python train.py --n_layer=10 --d_mlp=2304 --tie_embeddings=true --init="normal" --init_std_qkv=0.0183 --init_std_up=0.0183 --lr_mult_down=1.5 --warmup_steps=200 --decay_shape="linear" --final_lr_fraction=0.1 --train_tokens=1225000000 --steps=9347
Each number is 128 + 24 x the weight over its row's rms, rounded and kept within 0 to 255. Layers, rows and columns count from 0. Numbers have three digits each. The size before them is the row's rms in percent of the matrix's.

# layer 3 attention query, 768x768, rms 0.0512, rows 602-678, columns 192-239
097:121102107131086122124093149153149108161139132079118119125154108098114104100144101112106177103115082132102041087133169107161114123104118135120111
098:129108161107144168088115152157128163111093101122149134136061158133151120127149115109151157167112135114125160122110125133134116130133171144147155
106:101108146075097120117114104109145127126188099146142145101144119108117161106137129138121145152097089097119128114136157146139164095141094136144123
102:137127118098163105112147103170133122167090115101160094144167121138141099125177145125117114141134097130122087135148122098146125145123126146133159
104:144139109146126100144115138159141178136141113164145138198122098169123165153139143138112102105145093153128124163138084184135121110125134118104093
097:133125147177143169080109155144173114160145121126143114121177178128109111160134130134112143091138142176106134122104153086105129137164116151185177
100:133151094122130160132153131130151142118124092123156105112151109176113149146128168083139131097082129187125171131121178120124133112212127110101115
102:128161134172094135131113119107124120136108183151119131143135120087169127113101094083068177096126083149170137100144118179161118140119083160132120
087:139101184106135122136133141147117156156129139104144122160134124103137105103097107121108112087148104160109143128070102158145122187095066161108138
090:136106105114123138129116136173152147157086108160122178090078112149126134120114118156156114130155095138101107131110134117125120114132105120148144
098:138146108168131114119110140124112121132158148129088094134110115139126159126136115147136114116121143138147108146102080132154126127066173105145121
088:137159135116119103096094175146108098188165151145136118133084169124137152090158091148124129083117081152186129089113164151148134133112132149134112
094:129105093132109157139071141102167138136084134116099115107097167126132133093123133103120122138118158132131144127115151119129121133123152146153131
092:129114135146132142128098128096099145135122148110134131106098154172171076112118088111153129145148102149071132142122132163148144091135109158137135
100:151125113146166129120145082100121134134154139127127131163135113132128115102139155091127147121107133124112092139122134139100113082129143136142098
093:125113145125111124085177135130121112130105133144176162128129103120128128129081114098166163130101115118157097146113104150129141146150159160111116
107:127140180142177149115135138143092150086123106091148141151099145181141139121099121146127127107106141108100170127151125147136135114106147148124157
108:150137168145151130118081149143137114103195138157133103117134158106135133148119112158142144163166102155115153152129145141156117108142125158140091
102:076097130182132150125126146124164134118125158146120126143157125112181106142120112087105178120117171128118135123085096199155159175209117155146163
102:119125128119154122111133139133150121162146085082107128141106106131108149139126136140146118145137172105106103135131137054096134131133139120148166
106:102122093159090118130110118137102138143122088099121127144149186114129131138135123145112112135139112134127124129085143162149128108094167150133101
103:109117115114088094171133149118132144146142130129117134105193163149120145150151129137124109119122187113111111147101124129160154148129120152141146
099:167201107158136115155161117127096127132138126124148091079141120082165131116089105154142119113107119137137101125150160111143109136154111141138139
097:153140120120134084116104111144136127149110115126171120121112153136138107142135107112144115105153131168136083137119104148142131149112123131131109
104:162086103127126127107066148156143127090108131133163140116145127131112117146158103102120176159115118110140149141146114141144140136119145116142165
091:152139115119137127128142125121111126124058104124154163141117143132125079192184158124114112104133113125115168094156133116117136112129116108139143
099:100121146095101150142120128115125099168130115112131140107177130105132160110120121136139133131136147108112055155138084109120155125123129144114142
095:131104121135123147125170168068118120135092108134094084140176129104116173140123132124125090178161157138099155154105094124118107143129130133144146
104:096094151079114122174133182117123139145115098150147133097116122126127167171123064117116152098131142097139152073120141123141127150135134119129120
102:122108117167179156109129148121080143059101122141125145128160144119137137120111114158154145117111133103099118109133145118149131126134088125124172
094:142122089108118120152123131078124077153129122133133129109101135113153144126129159106150112120144129127140131124096137103134134150133175087110125
090:119122141157161128110120134134137155148118095142134144084090161132160170134087083175101138116119147133141158098124149149121156119116085130153141
099:130121096160136102141109159156117112149086112111153095189149127126120113107159124100164157098099118135141110109144166136152173155175137135151105
092:093159155098144119107138120131090139110118147119130093122176096151153131125138163151130170162129106115128127136168112123106122138086097130119110
104:108110164115204133135090125137136136169168113154118125131068158119086141108132094142115126172156087093103166154160113115163092115101168180132088
100:117095139127125147122137101160120111094116140127155127097115159123127112134122113117124121119129081114128104114137120156142120115105147137146118
088:158129106090106170107133167149104111146120103081154117100111140148142129137135110106131108114126136159117134105117116120124160154126143144154149
098:144123091100141142102131154142106139155134184103112140129174120169126115109156111097141121146136122120142091151171127121097103134145122134081124
094:133148114137149162141162114137116163135152146096097090155158125099100125149142168143129142116155119121110133122132149153163122141144114128120138
091:125159126133155139092118101071149115149102134143134122138097130127167151131115155124138139161137127168143163128106121144154133106086151126122127
098:118119141131144103159121113151153093165134145145129131163114052081113114150149165101146142163129109129110091160091133141118155163149155130136128
098:146128101114081135123168131150127149172133088129135120102099106099120163107176135093172141170141140138121164106120144141124099129143144151109142
103:154097137111149099151112121139140152139134138081080124167154137118181139132098127127149129074158170140108128122123129128142095132145145127180117
093:159121139123176143109134113116069155124096116151120057130131138115142091067149129201113156096141110116151152128136175140128104096161152108158115
101:099117123066136162143112157158164131094131122133120152067145134133135093145125129104079120136152186150116104088114125167124138101132059127132140
098:186133098151188123105107134127107125142141108094155135181113147124130139127114070141102165125144150108136152117141116141112141162154125142145159
097:108118162136143189155126108114163138159186146180140113086101137173137163135104167109159143144152159134143145157146139077144149155109106141141122
095:080106113157128115136146142104139127163142126097133115122126128164156132102105096144099151146139124106154108083114149141163121107099135118143119
098:121125115116110123131143116136162046131144149134091191087139108085151095129122132077165134116117110123134105151127123108144116152146135120113175
099:111116136115143115122111152146134133108157134151140134066184101085097125141129105141128137154106123125164106133074139154105119129105138105124121
092:117164142107132076148112139159136123121158124133139152124125068097116159148120161111132086157169145084092110141141104131124112084183129134090157
097:115134121136117104129093127135167169162121078168132067125131139138161131114140146119169129131147133148112150130125148161075132130132142135110145
096:151105103111133078139129128132123169102106134096140110075139125081123126124073145137103104125085157142129115098105158102134150126164126133143170
096:124120144143152097108098166114125141142143133179195143106139133160097128136132171109132134121083152138104107098148083116119116106131109104136157
096:159106118128078154106148153145133102134104121106151129179124057132110153143144145115127098125127137132118129109129153113122130130147168125121119
092:114173120102117127162129132125112130122133114138101162145166122119151105120119109084137110133116080100133124097137110106133130156162119095145167
096:133094137133098123116152175103159115089099147135139110176181175119134164119139106108136116116142112060147125089137119112118104136136165113159146
097:118129127204135141154145133125110135121139122114093061143084151082126115063127099084119134150143133138151134149168132101111117088132137174150118
098:118118134141145092152185105131198061123135097154110109127151115106145152147182084146132125161093141145132154128071078118120113175172125138117115
100:131157091153143141096120104147156107155074107156093145125094120179126090096137144137136105095095166146092141133138126104090129122111148141101133
096:166108094084131078129150152097122159121129123106101136147139094142144117145122114142113123123126153097154135149112125136124086119117120146187112
102:126167138078092167143127095149105156134096153125129129101104140176138184094142115128097119152111130135137107090105100087136146122152084152120083
095:129123101120098126153089144104081127139085131106142133133146081150176121123135128124155183114104091107121139117119144143138075150185159142120133
097:089139086176101117093113110138099146104108117152077098058162143105125126139133097143100093094099167160117132149107104134109111150084118127146132
103:152123096134146120133117090107123155168084142141092138119141099154116138144162115105142117120110113151152155118132129107133131170110157189149105
103:123149118143093144106128115162112127128156118169126161083116180104148090122158093136108155120143179154138115112135146118118140079151143139089089
095:111131120174173128141185120107155113165115077121152125120146145117121145117104129090113115100153120071121112139159104111098124117115121158148111
092:095150114067102157116102124127167119150141134162140128118135136148154133174140123150093128155123144110147162164091113129125171144113153103116117
095:087149116111116125118120120136091114130132154126149101122117175120138143078086128106111122202082121128127146092146065138170121107116127114152128
095:149090147101132093128167106074105128128145132062109169120140095060128145161130122135151140134114113107093155126095172121127185120147150109120123
100:119124151152145131118108130108100134128156123127165101167086098148132147149106154109189121171103135117131120115122120116159113124102164148142143
097:109119140181154142118111126153131110164130170101148124153154115145098096148123158103131110146152142159162158084128131094130177136112158140141107
098:130126145136134083114122142177153157108162146156118083137098134151134130192108126149107141116136082161134165083131128102136089127077127139190105
099:183123101126108101154161138107125122054124146081156099089106115096106126112117134109149159133122127115153154131153078126107104119139125135096150
099:097135138115118141085174130142143100150106060140107102141098136157099150157134152113121121167108119153104119104158148097132140094134174152117126
095:180151160170157185126127119124171081127166106128141117098133150127124138119181143172166145113126126142082150132098088105142123143104139152121067
099:097139140121101112141100111122126171122115104094165101159104097091130105141146115131115128114097117172130136178138121145148158114138144152110110
# layer 3 attention key, 768x768, rms 0.0477, rows 602-678, columns 192-239
096:083075133144133055144120138147127198119088160153121125143129161155134135173112167113108121138120131099124092106131132149127170117099145098153148
102:120144125151158164153150153110162151141128137150151143067152140144083132128100147117169167139154121111122164120128130093148108143126154099138152
108:120135163115138075100122103106145103145105122105140071149120161133096109114120117118139151118141132131115124141143157136150172110161151117105114
101:141153127158125135160120160133114116152128097119156143128128113115069137180113162118099154138151089130111169105160142084113109104136147184131133
104:110119153120117185133146114154104134120114118110113158155129127101109126127184137117154118158131086112166126104155155094125091100149132080135131
092:152155159144112122119164092122116112151159095125138157122119132107147116135134134150175150064155119166141143126049173124105106168102131111080134
100:131113198127129181149163123137124090090131099118099138167131122115122149136134123155158089164112174089112138153144121109169145138168120130087120
095:127127106171128161124136109166114114109088153140122071150146149158154126169168114159090110108110159115152110105122114183169088131061157100160110
090:115121107101113133129135138141097127128110137133130125100170136148116098127123129120107130137129131138124108174105145089141118079126076175096160
092:122139141117135105159132104113149118135151132107168130101088178115152132079097179162111131146121132099098132137106132120137153123092150117133168
101:160148132131070116121126092147161137144166104132153162175127112132123105157165141165132098139117164143117109178114143164156115124105153133128099
092:147160078162124097153117177132108125108135125075125079076123119108133141137135107132100118107116116159146151113146130104092134118113157141160133
095:157130111144129154136117115110114124112148093109105161074155106119129136148108147133144129115157121106098120097106115143122146107111106092116143
095:143126075110137137100096099117051168115152146141156173117148123124145129118155099117107127118125146100110134127170098153145143133106150136148170
098:128106157087153105085090104127147145144132110147117149133109111105141130089124094143123113150096127148144100146159123157137140101151129136178089
094:131134116129089137130110122105127096153071097123188131135158093160137105131122136122159129170116128111153106141113161185118130116133149148105078
108:146132124119134122149161117155082119149128101134156132173137133146129123128114113128140098108101123141158153120116151111166134134104114099162103
108:161167173127122171119119116139137147120173131144152116120085131097152111143107098124089155106135152155129114093120122110104130141118103103144163
104:098068143161107163102120126109108105129122117138149133105113140148111138092120157163148119157134173116102137140088104132136101090161135134132128
103:151121132122114127176136142107156129159131100108140113109115113154116131126121134120130145136153128134086091155122147121097143125166118119138081
107:163162148096115129132134132121141123125165135099169089102139142122146118091108121108127127080134114136154141132131098132077129086112135098143145
110:150121120127183113127123114146125125124129127101134167129124107144176127083107106093117108092157134143110084114110143124138126126102128111148134
095:159142135143104121110189122121112156129149116102175109155131126112145147120143120091148177122120125115141125148123167110104156151106103128144136
095:134152129107138172083123107116125117140144124129137119113092134146159132081163102154095119102127136126134122137100160136107112118130140124130147
102:113143155106084154112160139159143103153132115157140097135097137138140143139154153114144126119118118133129130108058156097144070128155140074122124
090:120121127126135120153135154126094137099122148106083112115133156089178090115128162118147125145109160150132117095104131140148122127136129149124106
097:095109093116122135127112077119204123154123145118138126122101114149077121136158124093132195132150122122132080179111125147101113093156141137135142
100:112143154171147154078144147154130172123147112134158174099160153120114133093107107138128116125175121128102118144124145102114093120098094112088158
103:136092121144107161148155136120116116132126160121139125177167168103189147112088161075077133114134135128108123117095108116103117097120149105107133
101:122120105113178098104141152085097184036131147090116123128144101147150128084149131141130117122122135106140115154128127129170145148138136120131142
095:118155139091110094149160144116127099123139102131152105120082131137126127124117133095143107127122156127121130120121151123115085125129165112095104
086:151125096138130115122143137121121143123130072117192118142104150136107120128122147096156120107134101160141162143092141071102125112135122101150109
099:115115091141114153108128125118099135129083143126147094157136153171111124157161121093127123108125121175167113062109095156074102119113132103174116
087:138154068128117171112119120125148092113079143128123137130146092135163170188169093129116133138127120132130124124121089140127118140150116171117105
102:152156122124114135126128153142129139148120114117119147086109113138121092164149143117127129097141111100117173109122109113164136138122141134150115
097:153169098104138088086099111122151134143098138153120114113121116164116126061093102188123134139168103108138124120121158136110127124137132121152096
089:123069090110133125136137118158101126143127118133122122125128139083108101135120115108132151159105181131127133159131089138130127120126160167165140
101:099087120158117141087128114143123102144067155118084158121126119084124108182147089157114106153121149081155126133130133197154124126137151137134119
103:097144117146128142095058116135071122082160107127123151146096144145107133117124106149149140128103113114140132111157130132161130116133132093125122
102:135103131169146121145107066153131111073111135104162131117138152168118152115122130148146138139126118122116099120155110151137151068130129126152127
102:141120115146159132108101097073158111120128136111159077111151120129177125129135100159119104089110118142091136130106130126161131109134182132122084
107:131146129135116131101098115116067111114132138129146134129112134103074099125134128135164141088137098119149149150139147113118117131146147120133110
106:147109150182147078127172115129118088120128133118136104108127131139124133161155147115112149132129111154139132116104087100083170172152122105078171
103:139142124168097148116121148118191119132149098125119119112108099106144144188099145103133149122099108180165122117111159120088115120135175131145124
099:108150128131113126111119111120089137125121125139099123123156096121128105107096095117105166110116172094112131096105135136080126139093153122169115
100:123128095127159132114147123109122147103117114160135071105124109099131114114087148129148132146087147150170106097140130155101084150158130107088087
102:127089101134118118136124107098094119116110143177132105084126158170184113124114123168138129144122174078110144108108133116160126155121147105160093
100:136112083090083117115124135156158142092102142127153120124126103106083154094148156152139152121146135128159120116176128132167139111133131105149116
098:099143077166151167105116129135159114104123120104155127145189145127099123156135147104118099085117108128157117186156123107084122104144091146107132
101:098102115075148112127082136156134143148123109169135106174159076123152162154131137127165103149104179132111083175138149103131163130137067112141108
101:142122126134134121121126147147120144119143114110113127143108173146153095174121142151115151127148140121117078150151166094149124119151091128141094
102:126140098096123100147134087113076163090107142139148116154136130142099133143077113132127117117102121120130115075135156081126113092131125100089114
102:116108100104114106121114152139085116099116130130119111129126119146118126142105118152110137149105096124096136133171137144108125129154156144095097
105:172098092095151110130173160151094143117094122123139093135157143138142165154158143129120145081135166122153100172097156124122129111113115148116120
101:113103107145123125120109104107114151174141150103152115123105149140117168151188161146105135102167134134156148166119131148140100157124124128108115
099:142090149092155153117173165120136138115160120098120108134174102129110094166143121116184129160120129171158132160113167159142179127128178112159141
104:142094110170153145092163137186152140143099086104140101137106164138137154123163164133100119116086157107149147116146151128157163082106134101104109
106:175106158106151125133154105166140096100119162148138125166131153175141139115136130109119122106114129119127149136127166122124139139104141141139121
102:154105107112122144132126135128099142129128153133094160126147118105090110145141116110104143133150085152186133157143131167157111117169133162176136
108:140137107072099123090113155158132154123138125098169156174145121131179118105058082140127130119127107109111141088138127125125117156185087106074113
108:153116103125144105118156156091118137140137149177127152124110170177152151141123149120144091137146119115124180130161139110095127142082162179135102
108:107153097100128139088132148113159104141142155106157152096103118096112102134145153073132104149087084105123139166134130114100142118093162111107154
108:137101128125143117162130151159112126090146089133119140179151117118149157105131109121146128138156174149137125142163125110097120098139140143113150
105:141127112088147105098135125118130123160130133154099126171090140165056126100097122142123164150142119165206068135106148083122075141086150127141132
104:099112162127129129119101136106090116133059134189137090109121195126136097117102126113130155161151117120149094153155112098104137138150099143119169
109:104134114126144180108079121081147146124149144041096126149187140077064162078108110098134147094154129154128102132166112110111123146128117099107120
100:108172135175145138185165121125144126151137150109088122118142103125170144124174110163112162135133111121091118115117121144155129184133175141102130
102:076121127152091140111139157151138085139105150111099136071119142122131140120107115142105127158136126132154146151122126114110123062144094184161112
100:107168141101065141130155139114121166164122164077158176132115157156100134128116122134130110123163097136123111162123130140090119119112121123126140
104:150113168099118145133137123151095121164166146135161149158103128156158113146107119124077183151155067122117150125127150134118145114131119123143121
112:118155122159111132146159159088084122111109140083143121077137159125150098105159121171155128148106193150137085138111151125111137133125122144094136
105:143124118167109163148123132134167127119122140109147143158171131105143121114126179122157110117102134121080103103139098132153146136114110104099147
103:140144140118107109146128134132140140136106146100170156118143130126144153114122149144134114115133169126136105100098106189158146124100140136173098
103:119111110097164161109122135104132145140121175109076158142107127104140119142076099138177121143104129124162143166138115087166163116108147112108143
104:102118115151117122118106124133119147102142180154138132150162102121121060143139120103134119083109134101163139130129153095148132075137128097112100
098:064094113103148111152117114098190114096141108153092119097109092161145110121127145151146126147127142135119113095125167113201103138059092170106129
106:117143111111115131149125121116148100130115154133101098131103113103089112110186172162105129114118111117129102133161119118137076134126155131118130
# layer 3 attention value, 768x768, rms 0.0533, rows 576-639, columns 192-239
087:131127115165176144128081140116143135102140119141176132102125155118119151126130114181132148112173120140113105111117126135144120125087133155151140
095:131148104115126113142141114132112124123139148131116123132078147170124140110090116096133155105144125163118125059149130118082148112139140126092154
092:144140081143145104130126142105139109056120154124124133114115114078139125096107143155132139137089107168103156119110129102135115108114131147139104
086:100141120130099143131119150115152114143111124183149133149156133132130171138117121159112147142108137135156139105110114120115114115163148160134128
105:151106134115158136110111152126189145122153143147129129124145156138147165155146157141142103129136111152169131096094119115184136102120179135135173
095:174122091116128135094151150157146125101142109145131150115123163142123166154094154088117175142068153144130113113134123126137110114119110128110175
094:108087107090134114127098119170138128122141137149184103114100146118143087144129122110148055108109145151106126137133145164109130106183120154151156
099:104138119166147125140157116125114121139117160120141145104128144186129156148097171135114150139115140107170090096116115116148141113102136128108133
100:123138152130140121153130145097108134120170118152123138146122093157084206153162147160143142114080135133125145088081114172120170137104121164103158
089:108184130099130104163151130154104124061145139123132094150129115160093127147151172104178166092106134110174160131119112074086140095106129149103112
090:154100120125143163133120124140127150132117133128121133124128115126126150092121111104175135147138127118121178150141118145146114143134141117123121
094:110141156123142089144141131108101134139112125160116125077146150148174077131123131125100120125130131129103137170096141144137148145116111096133110
093:110150176160096131137121103099103171177153140115159143100131122103124129141124110141160116110190100110137108125133096109088113116118125149136138
093:100193131133138128094137126106115146084150135145140147133105132103088191105140106092119116117141147085124123131137158107137177123123114091097099
096:163114141089131136102122133148156166154148148137175148148143119112141088114108142186139123072068123145114146163143129151109176156139174123090176
091:073155108127182128124131113159127154133168152163075155121097151145118164128152132135154178135128127144075151133157193099134156108144162129111121
091:162156111116133160114143153107067137170099094095146178130120130106131131114112136125154093116122132155114180131148101101095112146161148143132122
099:141165150105170151120165172099136103179145115143105105138127165121166072123095133121120144164101109116101134122156145083117094156138115125156107
097:114133150135129127066123132162112154133085126124142104063135075130102124140134139141122136123157086076133136141128167150108087138127099122117092
093:169152107067141166100155156117125094128161125103108096130091172116147177119124136111130135121133141123132120131119123135094150080108135143106144
089:081106125171113112160155103149116117081124120115094144116094140125126116156127098155132129145104114153163101124141132104160103062179128151124126
101:142124122137151171116151102107138142114144112108141103136090150168113117121133145129149144130076150157124108081128151111119142145135118126134139
091:084131088131125090136141126136122108129137104124131148115171146147151159134100149179148171119158150166110107081129108122136148127075126112126134
088:122142122142145153121081160104140112145050085156129103132090160068097126134127135145138125106153098097095173119127129132147161116127128128119131
095:134154099111130134108093140162124118076142070147140140114123117114138111141156129126097106147096169114120168124112128102144104153138129143169147
086:148095122136100106117122077157117105107132103115146141134123096141098119070136079167123122117086133077117160136117148143135155151137152164117136
092:142145147108129154135144108120119119124155132144136142139139110116158077160124066145102152099161157142093094099127114151129118146104112136132111
092:114141106133103123101117117144149154125128143158127111164172121141115101140141110128112129148134110158127143161138145154086135090099144140154162
094:140133174104110134120121144106135174118200144163115128141146151188104140105129132131138119125151116133162096122067121124142127101081100125123165
091:104163134154116077125144114115121111140124138102100104157143121163133136157119134092120112119159152156138106135115125133093090124108124096113133
093:110129134151076117136111117155117141133151169124144100105111099122117061109136107136128123123172113110148124154129103126078102133152156102121108
088:098133122101134131110164100141102139108132160152076107099113149113117112098121126154113106100092183165145157089126113107139106129152098091158138
089:146112137110142145145134131112091122151119153093099140091112161102105143103141100143147119135145136121087125151108144129109125114149102131097101
091:128177174129101097097115133132116141137123135115105135109109107109135163102177110105109114150115069126094136120153143157151160166151103151175102
096:134181109091111157119158131116140117137158129123182125110113094081168136143096099091080111145146140138153122133086074116123127081083141118122116
089:128137135150136111096090137137138115106115107110091086121169122104134113124145125115092100175121100120098159091116186096134168128176159138156148
093:119126148164133113136121154125138169164091095162091123103065096130168097117065131152135119114160147113074108166159176154122151130144153132139120
091:122141141072115122132168120102145162143094100133147106171076114116134141123087132166137121136097075149155141102159136169156142129109131131159135
091:102105115120163113131161121130147116119139134135169092144066140076165155150121118120103140126095127082109151119122119144177145143116176159137138
092:133106137115138137139122122111178160121111151163125100153114138158165105142113114112136074152110158176141130157146188148195089114100188102112116
093:123169109113120125131112129153073108109119123170140149111144161112130092094166156098100127154102115080121093112148129112146116120128137146124096
090:092135116102173150115097162126106157172155106116133141087136164127130140072125144120128094100136127158176107086124093063104095118126102150106122
089:113125124111170133142187155156165120124115110094131136156105135167106147165105148159134113092125102084168132120132142127162098117127135135115149
090:088136197169113069146175085119152104160133151140115102178149127157167142171098137102145132143155095111149109142168104131171114114084149141131106
090:105139103102112117125119143094135119171140132124095111143101157126124094127117121113103164116096162145114085121146183114164122147137166112108114
089:151132099090132127128153093141129115145132155119166125132113124153136168164133146124119124104133145076129117160120143155116116155142095143103167
103:106167098155096127137141137138108118143121157128116105170146091120134111125150164093093096167132143108090098069137104137144151117140127124158102
090:116110105132123156117095098135133168092110117107151108147163171115157094121074135114143122140085119094127131138098192114136122114122142142152160
091:117149112117120145092097161103150122170105135141195148125066141141093101084105109100119132093119141133121119092116127115155137141139117091120117
094:133170150125091107132113102113145146143120123156150140111139101077137117105166100128125098134122143147179151134123125148122135136116106120120166
098:132112103135113165121113109120122148104092147129152125099142100139104129149150109128118160127119131083143118161156102146155110142160130145138125
096:122146141146122139139106170140135103134146126100103160126157132159083131124141129114106112127098123147110128068126118122105147133147150149127171
096:090115148143102112136128153154145151132166141159129133111113121177114163146140140155136107134170138167120168114142119144108124124128140107111101
099:093063126093157129154165106128115130106091108164139133109116138107131118142134119103131099140116124133105166133093135152146162129117135132109119
095:087121138103090068111127146133118138126173168157136117119129158177157181151111164108168140121118143120150115135151141114121156143102144131042117
088:165162101144132188091117173126133143134133114136125152080138099078145152080149133123143121110088138157117143141115098095101103154119130177115144
094:113119137191114119155146124122158163164153156119099132104100126156148149144129118144155129122096127146149124111117128133139100144079140128105132
097:140173131119141129140121143159160142178097098106121141154148109126138221095151184090138148175119107157132142069090087104103141156137152140138146
092:115147138145147119125115140156169120157105156167124092112133145164140174114159141177117174104160103137140133115124136166109154140148142125112144
091:138110129157098076172161101096151168150104112132085159116117096110087125136150106114117162127132122145096085110131152139127121156133122178139053
098:119120171098212084164137138116133106089112127174154076128143127100110138152116137132172159144077128106164095129144123112139155170080132156102133
097:116108129141140118121139173085106108080109091144104185113136137154091143113116128120137119139154131113141121132140084119148138124132116111148116
089:136130100119076161108097132159131114141076101133129113142177135190114086127132163147118109094112117151089131086130120137115122129137132136137134
092:114113093182098110083147129113151138090114156131068143121149124119160134157179114124138133129137145121132135135109154115158108112168140075120157
# layer 3 attention output (transposed), 768x768, rms 0.0463, rows 576-639, columns 192-239
084:171115144109111127111122125109118121187109097143111144131157090135111129130123137106149122149124125145111126117121125083107176160168115132146142
091:125158158119112136149086122137139177132147133116119157144146131104136144104130132129104100152151125139115128153150123117146134121090107147133106
089:073133168108111169107070116116103100132157111145132091142128143151105150131153148124099143127130162084153137110143118141106139118130086128106115
084:165115161113126099154134129106109156105089089118140092121091104137131148143134144153144090124161132178121120131126143139103128116098094118095133
092:100101102096108125158153138125100100191118143093089145194167103155092127100120121123143136115137123105101105145147111118102112123152122138133096
085:130108161112098148170136167069145129138121112084147134108116114154143159133185130139172079086116126087122169151111117120131169094129132136129134
088:102123158156132169091131087151149145132104151116121151113138146144115148131132102110110134173121118105158100144112145132163129124134124090130080
092:126137156125145155137105127119169099091139097119092150155101111116136125142138112127155123124106123114132162136129170135115120116143107153147133
087:125147169088098100151104121173134137167089116083131096119191125130183123118109115123088135126148124114126142136158124081143134150160101064152124
086:165113114165162151097124147145166160164154142125114139128134186090143134106120091149118133145157120189116131121157109168126102108097116107151127
087:091153121115107085146097170144157112121113123127165132102082170130151123137135110148113124112125108117100154112154149111100135104096149169097158
087:147110101132137093098112134129152100095120080078132106165128159122107131165119121093137134127167122132147105157135140148131186076139161118162130
090:115157112087115122127121105111155122096147072141114124150117142141146127118156083114099134126062145149122147096120114170109136091120117142146116
087:129109149084125097165140125159105116105117134122126100119140171148154107111128127148148173135106082117132104123111079148114084144130121168136133
093:134151124182132114135125091161115102136117110115064145105127153114120140155132131075109082172152135122125113114100154085110126112125139147156104
089:176114100109116128150110140133140140096118167126154116110132125073096104123099104132084112131115114110169119134118121153138117143116117124115141
089:131131160119120146137135121132145123072109111113104082084120118149161110155134141145099164130155142126133103133089165113137139090141091131098134
087:107086095130126099122127068140109120141141142114147131169159086101129104114135122118143090139128157148149116155155099158146145094121140137129134
091:111134093139104129163162133126113122117127129140084149152109124122124118094105134106100123138148182188131132127153126135108156099125134154155114
087:093086125163157154144097155130135136076117143163125162097144118122104125122137117159119124133155130084126134102146137103147096141119146127160120
083:178114125145123116105106130094147095176092148150152120139138104141104097115149192106124132127143116134091134124140132127076197151103148113111133
089:121162164130133106139110164142152114101132158150076134121129070113130125100090095147105147090141121121149140110129157099114131135124134116148124
082:137100123154152123108118155127155144131136141148137106173122120110081135170127125099138085115138107141140156132120124110105120118140132122159126
085:105123110141133124149131178099095135106177111154118163092129098164139172130135111184108150184125142161180125149143134153124111135187154137126148
082:159084130140139118133171147154128119089115177124142082116136151140108140097142116105099112132129158116142135149139120165141126082097115101116139
081:098161124151118158157135142101151155140113139162127101124074134120105141148116145114125125167127140154104125099122184140155097142133152138126109
088:156100128132123128124096139186109145139126079095160157080124150112115157081170130135135108107109141133102144132104115131175156161113170159105137
089:172143116137146113138118154140122125176105139088067166095105130125090146107125090104116168120115183094140120122079105162149141163122123102109114
089:116138094138115155092158104133123126126096153113132152130113143154126137145149079115074105092134125133114107152182124168106131159122116115118121
085:153145100068134175107127150131132138101134095153146158134113149139099122089112076140134132133131112068093143165194080112118152164124125126139147
085:163136144130168096124148137147154148121091124127109116140123161110149142156121128141104086142139139119141152109140118135202168115066139155171105
088:158102119148123143137096124141149073126117091108126144133153138142144105147107138142137136129151119107088083158141140152130150133150096154151120
086:110123103170069084119101144131168142116166129165133149158095080118144132118141129147095156119106117129153151107152105153120107127095101148160138
089:116107054141154154146105134147124089137102096119138115142140109163126107090111163156144134074170172160135147097124135122127123100138146142086161
088:096123126120121138143130189116115152135155122160103118143175145174141136136157136160173149122124119095138120143121134102114135179110110116137109
089:112145141110164139134148128149158081181149085129165125134102136166102101130102128153114145132111121124142129178087145153130154132124106076139132
089:122108105114113119112157112098141114099142161117118113119156090107128145075126133116146141113080161142149166153113132065101108128160114143135181
089:120110119161152130154112126163120088163122121166108132105175144121130137137151175098128145141167168129137128159143098119109122105177131119118152
087:138116154120132170117096109104111134134101119154109131127137190174079111144155185147127125127141134123167100110124128146067136110181109137097141
086:131132139132106114124124161145081120155167072097192121110150101131122144144140153128079146171100095043109130104116115111110156135159119135108164
090:094121135136159124100137151139171106113120157097116140126119102132107153127092114132139178116106133133151127140114088166131123095139120158159176
085:160142110120105104132161123160180126157152135140094146100127099113099148117136122132120137137087101127131135111154154142137165107155145117133123
084:154137121125109122102130087089139096159154143138121095122117142122133093096148154114148119152145129156087068096121127132068143151129131146125096
086:131100080123166155098089130159107176118139144128134117146115140099150097075143146122149157116141108173104145106125109151121111161175106139137162
091:154132149116173129184117134120115151112129134113123157124163125146127157132063124145136103112142088104134161149151099106106131143113136139100116
089:071099133141144144124120164122108143089124107132131136144126121143112159154126132133118119155132149189147142141131148104119149080116143116125102
090:152134171115136128124115122118125155141128053137132137119121156124151133118102080139127185108143125151160184177110132117153085142098142125109122
087:134129138139128098161131135128113142102163118139153120129089101150090157142163140138128160070152133123137107085150132149136120158158119100119169
087:159124170110096133147135125130095109108110138073083074121203145122166168150139140134086114149146119135132099176116119136134106122126120141123141
089:145082108118156123130173129156117138173169123120109132111118160170117160132124150105121170118123147097124080115140107128139134151154162131138128
089:138092146111158171167141146109125101121151140103095118169055157137100090131123204159170102148093126154094167137077154113102127119120094119102131
086:135113087146166118123174133149148124138140125165109143122118116146148175146138134154118138144144114144123153108145112146158047134135117130159137
089:145181134129135155100159097131134146136102149173083138135140143107142123094158097123109145107162114101112089090123149065125106094093132152136120
091:096150099115117116108099149106158077112182137126124137107145110162106166122154107159130164147125156111095105144128092132104082173141127115096160
087:121160089146128129169105135144118141129107140144135119143171076091117099098166124140126127125145104138099103136124133139104104122122123153138125
083:096104127128129099138140085160107157126184145133101111119165150168116140157100119103151116157175166091147092098123157170154128098178150103141112
091:150175125099116155120110113150151124112128127150151102158124096085161148111126151146141110119145129155092154102144138129064125134189120096132101
085:113135150157081127098095101065130107113140117131170118105098144107112142154088119147126148119124136121194157145170215123141131085128133165122135
089:161151085133096110142166110089092151140133078121140159112085115126132108083105103141128142161101122137102139123156127094137132130142118170149163
090:164128127103120132105065137142122108145164103135155109125103099125153100088123152131146121184117171131154155157097093116115115087126171089144150
086:097148144109075146117120114123167171119131104093091182140135150169134177127147106146084099154153146171080140124162092128150117097120146129133120
089:117148098118149109132103110154137166116147107105118115113113126122104113096143104164137157120103148125090130101138142158112144145122137144117149
084:139137132144142056129116112108110142156139149126129131151103134099157133129131119128164145137142137132162123100086161120157121160155096127163104
086:133110175131155132130116108148121145123159097121212133111125136154088144143102092164117124152135123131168135137123094150132181117082120185140158